Each number is 128 + 24 x the weight over its row's rms, rounded and kept within 0 to 255. Layers, rows and columns count from 0. The size above them is the row's rms in percent of the matrix's.

# layer 7 MLP up, 192x64, rms 0.333, rows 0-191, columns 32-63
size [ 90 108  97 110  94 100  92 100  95 113  94 110 103 103  84  97 100  97  95  92  87  98  98 102 105 128 109  98 103  97 101  89 109  92 100  97 102  92  81  95  81 109 101  85  93 105  98  95  93  86  93 109  95 104  97  99 103 110  98 102 105 127 102  92 115 102 100  90 111  89  96  91  98  99  94  99  92 106 119  97 100  96 101  91  98  81  98 103 110 121  95  91  97 102  93 115  88 106 103 101 105 110  98  95  94  99 102 117 109 104 107 106 104 105 110  95  86 107  87 105  90  95  97 106 100 106 108  89  91 118 102  96 103 105 102 104 108  92 101 106  92 106 117  88  92 109 105 125  97  97  93  90  99 107  96  91  86  92  95  96 104 108 109 108  91  83  83  87 105 112  90  98 102  99  88 115  97 103  94 105  92  94  99  94 114  83 103 110  91 104  96 100]
[[143 119 118 135 198 123 106 116 114 129  68 150 114 148  99 168 157 142  63 121 113 122 130 111 152 139 107 107 145 131 131 155]
 [ 64 126 154 170 137 115 155 153 124 178 110 142 138  99 132 142 128 107 103 114 126 135  88 123 159  99 130 107 103 109 147 165]
 [166 155 153 113 131 111 134 173 158  98 149 118 154 132 136 104 112 121 133  96 112 123 105 176 118  77 114 134 103 116 141  91]
 [127 143  87 153 138 120 129 153 113  82 121 138 118 171 119  98 134 119 118 121 180 136 157 123 119 124 141  92 137 117 162 131]
 [ 99  76 119 119 114 125 116  76 107 136  75 160 127  93 102 142 104  79 132  89 135 139 139  92 112 154 146 150 151  95 131 107]
 [115 128 116 119 150 122 144 114 152 144 164 157 169 151 137 141 131 145  92 133 139 132 127 177 121 153 122 121 137 141 155 169]
 [160 152 144 156 132 114 135 138 100 122 181 132 144 110  95 125 156 167 149 105 125 141  93 136 112 121  72 128  95 142 136 149]
 [ 96  71 122 168 130 145 130  82 132  85 129 119 104 121 167 104 160  84 104 143 173 129 142 171 164 152 152 151 150 123 101 157]
 [ 86 124 141 114 146  89 142 130 137 133 123  83 128 129  99 133 158  78 144 147 102 144 130 132 160 182 118  76  92 115  84 141]
 [157 111 124 142 128 146 136 128 154 103 128 143 135  91 114 132 152 140 151 136 170 149 110 105 115 141 110  96 110 122 151 190]
 [ 93 159 133 110 135  89 103 145 160  86 144 111 106 185 145 122  96 144 101 147  85 103 148 136 134 105 138 133  93 131 143 158]
 [146 112 159 135  99  83 133 107 115 127 140  80 123  92  86 168 126 127 137 191 120 112 107 119 126 116  70 160 103 108 137 110]
 [151 107 143 161 126 142 117 159 152 129 150 111 109 149 118 162 149 143 105 126 169 107 213 114 150 114 151 128 125  87 115 140]
 [121 153 154 154 118 155 125  75 130 113 156 156 128 107  98 117 157 159 140 111 110 106 120 105 152 116 102 146 103  74 112 110]
 [ 97 152 118 124 128  97 166 152 117 126 179 131 134 146 160 151  98 138 112 103 109 168 163 114 128 164 114 129 118 135 147 131]
 [112 150 127 150  90 114 125 134 157 116 151 119 157 170 137 125 139 140 165  94 168 140 139 100 133 114 137 162 153 132 127 142]
 [134 131  98 124 138 160 116 148 107 123  57 192 135 132 136 149  92 136 163 108 109 141 142 124 116 121 116 128 118 151 169 126]
 [ 92 129 160 113 128 156 101 132 131 146 127 157 172 185 135 127 125 122  97 125 110  93 119 122 138 101 105 113 123 126 140 151]
 [137 100 166 110 143 149 144 113 126 135 108 118  87 123 126 153 111 133 133 107  97 115 121  81 165 166 158 122 112 105 148 119]
 [131 132 130 149 145 143 177 147 129  80 128 145 169 139 105 133  98 129 136 124 122 138 112 124 133 132 146 130 118 135 179  86]
 [138 143  95 160 160 136 110 123 143 106 162 121  97 143 128 139 142 157 148 127  84 141 140 146  93  88 163 151 113 124 138 148]
 [113 138 140 127  83 113 119  83 127 103 116 107  97 162 143 113  99 127 132 153 105 147 142 122 150 125 122 172 102 121 156  81]
 [160 124 139 126 134 147 153 117 159 172  87 126 127 144 155 126 121  80 129 154  92 110 146 119 121 122 165 126 181 130 133 152]
 [137 125 142 114 106 114 150 141 126 152 148  95 150 138 120 115 118 113 128 142  98 171 132 178 140 133  83 107 128 141 153 110]
 [131 128 174 153 117 132 108 100 110  81 133 105 127 150 128  53 145 137 113 148 118 152  95 152 105  82 133  99 132 127 146 138]
 [112 108  99 115 128  76 119 119 131 106 133 157 123 140 141 125 101  88 121 120 134 144 112 129  90 107 150 136 153 112 150 169]
 [ 81 147 138 103 130 115 136  95 120  95 169 106 106 113 164 126 133 165 113 119 105 108 153 144 103 133 160 124 162 129  97 116]
 [121 135 157 145 140 131 123 130 140 138 127  88 140 119 139 174 105 154 115 125 133 164  82 135 104 114 109 152 116 110 121 128]
 [110 128 105 104 142 163 168 104 114 120 131 158 139 143 130 156 131 140 136  96 103 101 123 131  98 147 122 137 104  93 166  48]
 [113 148 121 171 172  93 128 105 113 118 104 102 132 161  90 124 125 132 134 147 147 122  82 143 137 159 137 139 178 132  97 108]
 [131 106 132  80  90 113 169 124 131 112 111 123 122 146 128 127 147 137 173 142  94 195 105 152 137 119 127 149 147 140 134 144]
 [179 101 109 144 136 137 117 124 109 109 137 128  91 172 104 121 128 151 117 100 150 163 119 114 141 147 138  93 158 156 102 100]
 [134 177 104 148 179 157 173 105 109 125 132 155  94 115 116 126 163 130 130 122 119 113  73 130 108  95 130  90  92 147 113 117]
 [124 191 113 141 142 148 156 145 110 178 163 126 167 114 104 181 142 143 131  96  93 149 114  69 140 147 115 167  95 106 123 125]
 [114 112 137 140 131 127 105  88 119  95 169 126 141 122 144 116  66 102 117 115 140 131  93 105  96 117 120 204 131 102 143 111]
 [135 145 170 126 146  95 141 117 127  92 120 144 127  99 135 139 133 143 104 106 185 119 132 139 133 106 107 135 117 172 114 131]
 [134 144 156 147 118 158 154 115 134 122 157 124 144 111 109 113 146 112 116 132 116 125  75 127 150 115 163  65 156 107 140 148]
 [103 150 104 131 162 138 183 128 118 143 130 104 113 149 144 135 177 123 133 137 113 176 130 171 107 115 117 109 128 152 124 100]
 [117 124 139 145 115 109 154 128 125 134  79  91 134  95  96 120 138 123 114 139 133 125  80  91  97 180 102 126  88 101 144 144]
 [110 134 107 122  94 104 112  84 143 120 159 113  96 121 141 131 129 113 128 132 110 148  87 152 106 114 124 119 107 116 153 137]
 [117 113  85 165 134 123 121 154 146 137 133 143 119 103 175 187 150 141 124 101 136 131 146 102  99 154 111 135 165 118  93  90]
 [135 113 120 133 115  83 122 168  85 133 119  75 149 144 148 156 139 105  93 134 137 177 111 145 113 120  99 123 113 140 122 107]
 [ 95 168 143 113 121 122 170 104 175 147 122 149 107 148  97 120 136 120 147 111 138 150 129 105  73 107 116 109 133 111 130 153]
 [138 108 132 163 156 125 173  86 120 158 125 131 139 114 164 113 145 127 130 166 173 159  91 115 127 131 137 137 138 132 116 109]
 [147 113 152  84 122 141 121  93 148 115 152 148 151 149 132 154 107  93 112 154 114  80 108 112 108 162 150 121 128 134 170  89]
 [127 137 113 125 122  91 165 120 125 109  54 138 157 117 144 113 138 102 114 143 148 103 124 174 116 136 138  88 118 124 157 165]
 [171 120  57 175  92 140  74 167 102 154  90 146 109 142 146 120 146 152 110 132 129 121 130 144 123 135 141 153 124 127 132 111]
 [173 122 121 128  97 134 106 108 122 126  54  94 123 145  62 122 104 126 146 130 161 122 131 150 142 141 149 148 120 141 120 116]
 [130 133 128 129 161 132 121 127 132 134 145 141 106 117 133  85 136 114 128  97 125 140 119 126 140 113  89 134 123 163 155 101]
 [152 154 167 145 132 125 124 118  85 129 134 139 134 139  99  87 140 142 128 128 140 155 112  79 158  92 159 143 111 134 128 167]
 [ 92 134 103  94 112 101 112 152 156 134 141 133 117 105 141  96 131  93 145 162 117  79 116 133 122 112 143 105  83  88 157 156]
 [155 115  87 152  82 128  73  91 142 176 101 134 128 139 106 106 158 136 121 138 132 145 124 114 101 177 116 143 127 115  93 148]
 [136 106 116  88 111 106 121 108 117 143 104  96  94 177 161 111 117 142 116 107 156 142  71 168  99 160 108 157 116 105 135 159]
 [143 126 146 137 118  99 141 148 145 135 143 147 122 122 139 126 151 138  94 134  96 110 156 152 123 157 106 137 132 131 156 141]
 [145 146 159 129 140 144 151 103 132 115 180 114 146 123 133 172 182 137 117 129  92 169 135 103 106 133 114 105 137 119 124  70]
 [147 101 150 161 152 173 165 184 116 112 141 151 127 130 124 118 109 134 107 146 110  80 133 159 140 142 116 134 133 147 145  99]
 [ 84 123 117 115 125 161 130 114 122 150 132 119  95 136  90 143 131 130  84 137 144 124 138 114 121  79  95 109 101  88  94 149]
 [161 147 126 145 129 111 115 140 116 127  95  83 136 117 107 124 172 137 176  87 137 183  73 136 120 123 135 120 131 156 150 161]
 [130 140  90 123 118 122  89  73 135 118 118 146 111 161 125 127  92 101 160 130 109 120 171  82 127 110 158 117 122 102 143 143]
 [126 134 140  67 172 121 113 139 146 107 132 128 152 103 148 111  59 168 141 122 122 138 123 130 155 121 123 123 134  95 135 131]
 [110 115 148 116 129 112 172 121  90 123 165 169 136 128 101 140 138 136 133 159  91 118  99 136 153 132 122  82 118 164  95 117]
 [150 129 181  84 138 143 138 116 141 110 170 112 146  91 142  95 134 154 110 180 143 101 138 113 132 122 153 133 153 135 119 143]
 [148 112  89  77 128 134  98 155 135 151  90 131 109 109 158 156 147 166 140  71 129 113  82 154 117 148 114 147  85 151 132 133]
 [ 92 172 135  87 141 123 125 102 167 161 159 130 115 142 129 115 122 142 122 145 114 148 162 145 148 121 115  94 139 139 167 144]
 [152 108 119 108 156 174 105 123  85  82 131 178 149 110  92 164  98  99 135 107 114 134 158 101 124  92 120 143 137 136 111 115]
 [139 153 139  94 146 118 150  75 140 144 114 139 120 104  96 117 119 173 153 111 118 145 123 128 175 113 117 117 116 179 124 168]
 [153 152 114 136 137 142  95  95 139  94 208 130 104 141 121 111 128 125 100 110 142 104 141 103  95 123  78 115 135  78 117  93]
 [139  99 132 126 112 135  99 148 102 129 142 146 102 150  68 142 103 127  84 131 106 170 109 162 145 152 166 186 167 138 154 114]
 [136 134  77 152 149 107 122 129 100 136 152 135 168 122 136 134 119  95 162 148  82 130 149 112 126 114  93 138  95  98 132 149]
 [181  96 124  82 157 106 114 109  95 114 117 135 155 122 102 133 117 124 124 161 134 115 173 120 165 103 134 152  94 137  85 128]
 [139 132 116 126 141 114 123 163 154 180 143  99 122  96  69 100 125 121 156 153 123 193 103 114 103  91 125 118 145 153 120 169]
 [110 129 152 137 134 134 152 143 100 121 157 131 151 113 114 163 130 126 147 168 115  99  95 110 100 148 141 123  90  95 109 139]
 [115 122 128 154 107 143 104 111 110 188 131 137 128 156 100 132 142 124 134 137 123 149 133 148 131  85 117 181 152 112 101 108]
 [126  98 130 122 114 143 147  92 133 133 133 115 133 112  90  85 146 114  73 142 111 148  86 116 126 127 131 164  91 139 157 121]
 [104 137 135  66 110 125 143 107 138  65 161 110 128 144 178 131 134 118 147  74 123 133 112  87 111 116 129 144 120 137 155 167]
 [146 139 114 140 133 111 125 134 120 136  91 110 180 140 119 104 134 132 133 128 183 139 145 135 118 100 181 116 135 162 167 129]
 [141 112 143  95 138 173 106 147 165 161 132  76 127 144 132 144 137 117 151 132 146 127 167 123 155 140 114 101 137 149 147 150]
 [122 136 106 124 172 151 137 108 115 119  82 124 109  97 105  87 192 140 125 147 111 104  92 108 131 144 125 140 142 140 125 110]
 [159 182 124 154 145 106 180 160 122 102 116 147 104  95 124 140 143 139 133  77 104  94 118 134 124 112 100 112 118 148 109 127]
 [ 93 167 112 105 146 113 157 119 138 153 113 125 118 137 143 101 110  93 156 118 115 150 167 157 158 105 119 178 122 134 160 139]
 [159 139 168 106 131 140 107 152 117 189 124 149 110  88 147 105 164 119 121 111 108 176 156 107 117 135 140 113 125 122 104 143]
 [128 133  94 158 146 111 143 119 162 163 111 155 127  98 140 134 128 149 105 147  64  76 119 124 116 164 138 174 135 162 171 128]
 [125 138 121 165 150 142 100 118  94 158 103 114 105 100  96 172 147  98 127 119 128 107 123 107 150  98 152  93 164 125  98 128]
 [ 98 162 133  84 118 127 118 127 105 112 134 124 161 111 123  78 114  91  84 109 170 159 142 151 136 112 102 141 106  72 130 137]
 [131 102 134 132 137 102 178 139 133 118 148 109 163 150 129 126 133 112 133 143 157 132 159 142 150  93 177  96 101 130 135 129]
 [115 104 141 133 128 139 144 106 154 159 131 144 108 106 104 125  78  99 159 132 101 157 145 122 149  77 150 170 155 135 160 125]
 [154 105 101 111 109 138 113 139 133 164 147  89 100 186 130 109 126 106 140 148 115 167 152 126 104 174  91 135 116 110 177 146]
 [132 136 132 101 137 120 103 178 148 149 123 113 162 125 127 170 136 111  88 137 136 153 152 133 135 149 110 145 120 134 131 152]
 [149 102 116 136  80 142 122 150 140 128 176 104  82 130 125  98 110 151 110 107 129 123 161 132 134  92 143 107 122 153 111 164]
 [115 140 137 119 104 159 137 160 137 101 119 141  95 151 133 144 109 126 126 140 121 138  80 135 155 110 125 121 113 117 148  79]
 [105  89 143 119 130 130  99 121 103 149 145  85 100 140 100 122 143 136 158 143  83 161 122 117 129 144 117 145 163 127 120 133]
 [105 166 131 103 157 145 143 116 124 141 133 138  83 142 119  61 117 154  99  93 108 134 145 110 137 169 105 120 133 103 135 126]
 [157 154 126 135 124 125 111 176 147 152 129 153 143 173 154 129 148 112 128 136 111 122 134 139 151  83  90 150  88 102  95 114]
 [135 143 151 120 141 105 140 121 131 143 183 172  89 105 116 114 178 130 167 126 126 154 135 103 110 147 191 118 160 134 159 116]
 [105 121 152 154 104 142 134 101  90 106 103 113 156 111 131  95 126 126 133  91 138 140  78 130 151 153 159 140 126 140 134 152]
 [105 109 120 126 118 138 141  71 175 140 112 146 151 120 174 128 135 177 155 145 127 111 119 135 107 133 133  97 130 102 115 182]
 [107 146 106 117 141  79 122  75 167 123 100 115 136 123 113 144 150 143 152 130 119 112  90  98 110  93 116 112 127 174 141 190]
 [104 141 128  95 110 138 168 140 160 106 124 122  97 120 102 121 123 160 104 174 152 170 164 108 130 103 128 115 107 134 121 105]
 [159 141 139 144 103 117 132 106 128 100 131 120 138 149 123 155 115 107 103 123 124  82 108 131 114 127 161 144 107  63  97  82]
 [112 127 111 141  90  91 155 176 133 135 105 173 112  76 137 153 123 138 181 102 128  81 133 120 117 103 147 118 132 139 137 104]
 [119 118 129 145 113  98 115 155 141 104 131  90 138  86 178  98 117  77 138 170 126 164 152 133 116 134 124 150 119 124 127 162]
 [ 76 128 146 126 156 141 118 113 145 143 149  93  90  87 159 127 108 138 156 138 106 121 116 122 130 142 158  85 125 100 101 116]
 [135 160 130 157 153 149 124 102 104 124 183 112 147  97 103 109 111 104 128 141 129 140 166 141 163 138 126 111 103 120 129 121]
 [134 150 146 159 122 121  96 130  99 146 118 178 137  89 115  76 125 165 163 123 138 135 110 166 126 127 130 159  86  93 127 118]
 [112 106 116 146 151 156 127  78 151 131 134 132 105 130 145 120 124 155 142 131 109  80 169 135 137  96  82 138 143 125 120 123]
 [135 120 188 127 187  68 154 101  85  85 111 166 140 121 126 112 108 120  97 169 144 143 135 143 124 122 129 125 155 110  87 126]
 [128 115 124  83 134 137 131 131 146 141 140 114 202 106 133 110 112 134  87 124 139 121  98 159  95 128 119 180 130 129 130 143]
 [102 193 117 133 152 135 191 148 121 127 122 122 116 127 102 103 146 157 113 121 124 107 109 124 127 128 134 126 161 135 126 129]
 [141 135 107 114 123 108 162 113 111 102 145 150 160 137  95 107 119  89 122  96 142 130 107 121 161 112 124 120 149  98 145 149]
 [119 101 174 127 112 155 138  67 125  86 120 177 105 131  95  95 139 128 162  99 119 139 140  80 125 140 136 131 161  76 113 127]
 [137 139 136 106 108 143 132 165 110 118 139  89 122 104 123 126 112 145 109 170 118 136 149 118 116  87 157 146 127 166 154 113]
 [125 114 132 121  96 117 172 144 138  81 114 117 111 133 161  88  97 176 124 143 122 164 194 174  90 154 124 111 141 128  98 127]
 [120 109 133  98 127  89  85 122 158 177 111 146 101 142 123 119 113  99  91 127 166 117 134 124 132  92 107 102 162 121 139 150]
 [149 152 125 127 138 174 166 113 107 138 144 109 123 186 134 136 121 213 118 131 143 115 129 133 110 123 156 101  90  95 137 121]
 [120 132 123 127 108 131  81 163 112 167 121 122 141 118 121 144 153 143 144 122 118 128 114 136 101  84 108 149 125 145 126 161]
 [129 101  81 124 139 102 168 133 133 128 106  85 131 119 153  98 120  91 140 146 130 125 127 152 145  98 150 114 133 117 101 212]
 [198 111  83 143 106  53 115 121 123 163  91 142 132 129 140  83 146 131 150 140 115 136 138 116 124 106 136 132 131 142 117 183]
 [141 145 114 161 139 109 154 130 131 124 150  84 113 172 142 102 176 129 123  94 138 117 124 136 123 120 151  66 160 139 150 129]
 [133 145 135 109 105 155 121 105 124 115  92 114 118 161  73 134 134 132 163 132 160 137  91 146 132 118 177 117 132 162 108 175]
 [152 137 125 116 130 137 126 126 108 126  99 107 152 158  89  91 146 113 137 172 144  89 101 132 119 132  40 111 126 104 121 125]
 [ 55 123 171 127 120 118 121 117 164 111 186 131 123 124 131 124 122 160 128 141 127 121 144 147 157 113  98 118 132 140  49 114]
 [ 73 122 120 102 117 170 105 132 106 143 111 135 197 126 131 120 108 108 168 154  77 145  96 113 123 104 150 116  91 125 145 113]
 [102  79 202 130  83 132 160  99 164 133 163 126 142 142 118 134 125 131 154 110 130 176 157 115 132 135 152 133 130  87 131 121]
 [134 141  95 140 138  91 182 166 156 106 142 124 100 163 167 103  75 174 116 150 158 122 127 115 120 118  91 129 140 123 139 118]
 [140 113 159 114 100 159  76 185 116 141 143 136 139 106 131 114 132  94 117 103 147 148 108 121  96 113 122  96 137 155 120 110]
 [113  99 112 155 152 116 153 135 127 101 140 186 101 150 124 143 143 107  87 176 119 102 172  94 126 108 123 153 146 115 148 162]
 [131 115 110  84 148 119 114 161 129 168 169 125  88 141  89  90 140 151 136  95 151  68 139 102 161 147 126  92 157 141 139 126]
 [117 153  81 148 165 151 100 124 146 157 137 132 125 167 110 160 160 133 122 113  82 117 185 119 124 134 132 138 116 119 126  95]
 [134 122 177 147 118 102 143 137 130  96 107 133 106 123  94 146 118 111 111 118 132  79 164 124 108 108 141 115 125 188 146 145]
 [154 150 134 148 132 133 144 116 133 150 160 111 151 118  89 148 182 179 134 142 118 141 157 108 145 124 130 124 163 102 172 135]
 [117 127 127 127 107 128 115 178 141 130 128 157 161 125 159 103 118 126 130 120 149 129 111 163 131 137 123 152 126 184 119 124]
 [114 134 140 136 137 122 144  82 106 128  72 147 167 104  72 100 118 102 136 107 141 124  94 133 136 141 142  99 166 125 134 119]
 [156 107 108 124 103 133 122 143 114 104 192 178 138 138 108  82 146 166 132 143  94 143  89 127  70 130 156 113 120 135 108 164]
 [118 116 152  73 129 178 135 126 143 139 144 137 148 140 138 118 146 154 166  91 137 141 131 116  95 154 141 184 116  89 163  91]
 [ 72 112 167 140 139 146 119 116 157 123 132 176 102 136  83 156 148 106 135 118 127 136 118 103 140 167 129 136 101 147 110  81]
 [149  90 135 104 143 126 138 150 103  86 129 119 170 122 177 118 116 136  80 110 154 142 143 158 134 138 168 142 103 130 133 107]
 [161 123 149 127 134  77 154 138 120 106 164 146  93 121  95 153 121 125 129 101 135 112 135 153 126 154 119 155  91 155 137 122]
 [170 147 136 133 115 128 136 111 153 106 160 171 131 197 110 126 127 142 140 154 117 142 122 123 113  83 109 130 129 134 170 123]
 [127 133 111 134 142 142 161 116 116 123 138 121 116 143 160 147 133 148 136 127 109 151 132 102 161 125 160 135 140  93 158  66]
 [116 138 175 111 129 106  99 122  89 154 112 139 147 115 116 139 149 137 136 166 138  95 124 136  99 106 157  69 123 128 161 121]
 [151 131 151 139 162 112 115  86 119 146 155 110 136 142  80 163 153 108 159 107 156 152  85 179  83 112 133 122 134 137 127 130]
 [162  99 126 124 136 130 132 113 134 113  97 131 106 136  98 147 187 118  92 113 109 138 136 115  84 159 120 150 159 118 143 150]
 [ 74  72 140 136 130 106 138 110 146 100 156 176 155 119 112 139  69 106 119 122 131 128 148 144 153 158 143 124 105  99 129 136]
 [144 171 105  92 124 173  78 143 148 117  90 146  79 121 135 114 147  94 113 129 118 150 115 137  93 111 111 135 139 116 170  90]
 [138 102  78 125 145 130 154  99 122  89  66 139 127 159 110 111 138 138 126 124 146 114  90  92 155 144 167 137 109 143 150 136]
 [103 132 128 132 125 114  95 114 177 138  91 126 120  93 173 152 145 124 128 140 137 130 152 160 149 147  74 162 136  80 123 103]
 [156 176 132 144 112 135 126 138 102 118 168 120 129 140 150 136 143 142 138 130 125 141 134 152  98 146 100 110 156 102 151 109]
 [190 154 155 111 142 109 182 111 104 160 147 119 136 165 130 129 124 147 157 110 134 136 124 117 104 122 116 140  99 129 163 163]
 [111 139  88 114 148 139 131 112 128 164  80 160 107 112  99 120 117  78  94 149  69  80 149 136 158 125 125 129 115  90 121 148]
 [ 85 136 143 141 153 118 153 103 133 114 123 115 118  94 136 124 137 169 180 124 108 101 135 140 108 131 160  84 129 135 137 180]
 [159 150 105 124 161 129 153 135 118 144 121 129  98 161 140 145 117 157 129 104 107  68  91 110 105 116  90 130 153 139 120 140]
 [144 132  85 152 140 133 119  81 171 120 108 142 132 130  99 130 135 102 177 111 128 136  75 150 102  78 127 149 135 100 145 121]
 [109 119  86  84 127 136 154 114 142 127 110 125 150 113 145 112 135 137 189 123 117 111 130 140 150 161 129 133  70 125 143  95]
 [133 108  97 139 132 109 122 143 107 143  38 143 130 118 113 146 151 132 126 121 126 120 128 139 156 149 100 161  99 105 113 144]
 [128 130 179 103 146 136 150 160 112 114 118 102 109 164 130 132 122 126 162 115 134 122 175 135 134  82 123  97  57 125 159 157]
 [ 95 141 125 124 115 133 106 121 160  92  84 107 130 143 137 154 102 168 121 154  92 172 133 154 147 162 141 120 145 114  86 139]
 [127 133 121 148 116 112 150 129 162  72 107 111 146 126 103 146 136 172 140  94 143  91  92 133 110 138 133  86 117  99  99 135]
 [107 150  56 145 138 128  99 101 123 131 114  74  81 110 128 111 155 128 141 131 132 126 159 134 125 111 150  93 135 118 133 105]
 [127  84 109  85 151 144 151 156 158 103 157 125 183 123 143 152  93 143 124 150 106 127 114 112  99 121 130 145 156 159 143 162]
 [ 96 141 140 151 114 128 133 119 160 157 133 172 142 152 155 110 144  61 159 100  94 166 126 128 151 133 131 120 157 171 120 135]
 [144 138 107 128 123 147 160 131 103 107 124 113 124 137 157 147 110  96 111 183 154 145 164 151 134 139 160 104  94 130 127 119]
 [166 157 154  90 141 134 136 150 140 158 159 130 108 189 147  88 114 130 121 170 142 149 152 162 103 161 134 127 115 118 121 119]
 [127 146 135 125 143 145 113 126 126  79 123 154 117 170 115 171 108 135 169 136 116 104 149 144 122 105 124  97 141  79 188 140]
 [174 154 135 158 110 135 147 161  90  81 171 171 149 135 132 100 126 154 137 144 124 168 117 150 108 104 145 112  96 170 102 132]
 [137 123 125 127 151 125 148  91 137 119 118 138 116 150 134 100 149 152 112 135  90 129  84 105  89 100 117 101 129 154 131 167]
 [ 95 152 109 109  88 132 128 155 148 112 173 121 147 112  81 108 139  77 127  71 142 139 133 136 126  90 111 126 179 119 117 131]
 [ 64 110 102 139 135 109 129 134 131  98 129 140 165  99 139 151 120 146 114  95  89 142 113 110 116 106 122 136 140 112 168 138]
 [133  69 132 116 133 130 146 155  90 146 106 101 117 104 132 166 134 163 121  92 146 152 129 148 113 146 118 112 107  88 177 144]
 [112 160  91 133 131 155 139 115 160 113 117 160  96 134 131 130 131 155  97 108 114  93 127 126  75 102 151 106 140 149 156 158]
 [138 142 173 142 122  86  92  91  96 119 113 112 146 153 116 130  85 131 117 135  78 127 128 147 111 103 137 114 119 124 146 123]
 [ 97 129 131 114 136 115 149 131 142  84 132 122 126 127 109  84 109  81  54 113 143 129 145 150 136  78 176 132 139 141 148 118]
 [114 128  97 135 141 140  70 171  89 154 165 138 109 130 108 127 126 179  81 172 144 130 169 144 126 105 130 136 137 136  91 140]
 [158 137 143  76  74 121 141 131 110 143 156 135 114 157 151 115 151 158 123 144 117 106 151  95  85 124 143 135 132 141 157 170]
 [153 133 130 146 143 156 142 144 171 162 102 138 108 124 142 115 113  66 131 154 151 162  98  97 103 129 138  90 133 131 116 134]
 [159 142 142 124 123 124 122 102 128 143 132 138 139 102 107 122 118 138 125 166 126 155 152 104 156  98  94 156 108 148 120 144]
 [120 139 120 135  80 136 103 103 119 138  76 145 123 117 100 173 160 108 150 113 154 162 141 156 171 172 112 152 164 109 116 105]
 [ 92 136 128 105 143 157  87 148 150 127 132 123 145 101  98 170 136 130  99 163 133 146 186 130 155 144 104 106 114 148 147 177]
 [123 120 136 136 146 123 177 132 143 119 146 114 134 163 128 164 141 111 178 112 157 116  73 132  80 110 139 149 112 131 116 142]
 [102 114 108 175 166 115 113 110 136 162 119 164  98  80 138  99 166 126 106 139  93 144 116  85 106 116 109 127 170  81 100 144]
 [127 155 166 127 137 123 152 127 141 102 146 143 106  98 101  96  80 130 112  98 116 106 121 148 112 100 152  82 110 127 124 116]
 [144 144 118 132  96 111 118 137 128 153  90 165 142  80 123 132 138 156  97 118 112 135 102 155 143  99 115 167 152 115 142 134]
 [153 129 146 105 169 160 125 129 146 111  93 168 142 130  83 146 130 139 163 142 137 107 148 139 142 154 144 126 116 148 154 104]
 [139 127 108 126 136  85 170 103 115 137  66  84 101 159 103 126  95  88 122  97 160 122  99  89 118 153 102 141 130 102  93 147]
 [112 132 138 161 134 123 164  95 167 113 113 131 140 151  89 130 135 118  90 108 145  99 127 126 160 128  90 173 145 109  85 118]
 [166 143 101 136 149 161 123 118 180  78  98 119 124 116 113 138 132  87 139 150 153 118 124 121 150  81 103 150 102 115 149 104]
 [120 122 117 118 104 152 155 136 140 154 107 188 124 129 114 151 131 172 119 122 103 172 103 130 125 117 131 120 172 154 183 166]
 [123 131 164 153 123 112  89 146 146 134 125 157 127 132  91 123 127 160 143 115 150  92 129 153 155 109 125 183  97 104 112 143]
 [144 166 150 150 160  87 110 135 150 120 129 104 172 156 148 118 119 131 129 101 126 101 134 156 124 133 155 153 118 192 188 117]
 [147  88 112  73 148  99 106 131 122 142 159 118 125 130  88 120 130 157 105 172 119 121 134 153 158 132 116 106 147 118 142 122]
 [ 99 159 138 135 120 127 136 145 132 155 179 146 153 108  84 123 151 103 116 138 130  97 137 106 112 122 121  95 121 128 140 132]
 [126 162 100 125 110 132 144 138 113 144 142 148 131 168 111 148 143 129 130 116  89 117 171  98 110 103 117  94 132  92 144 154]
 [137 115 111 127 122 126 150 149 167 179 119 141 135  99 141 127 146 167 135  87 103 125 127  96 119 136 135 121 147  91  91 139]]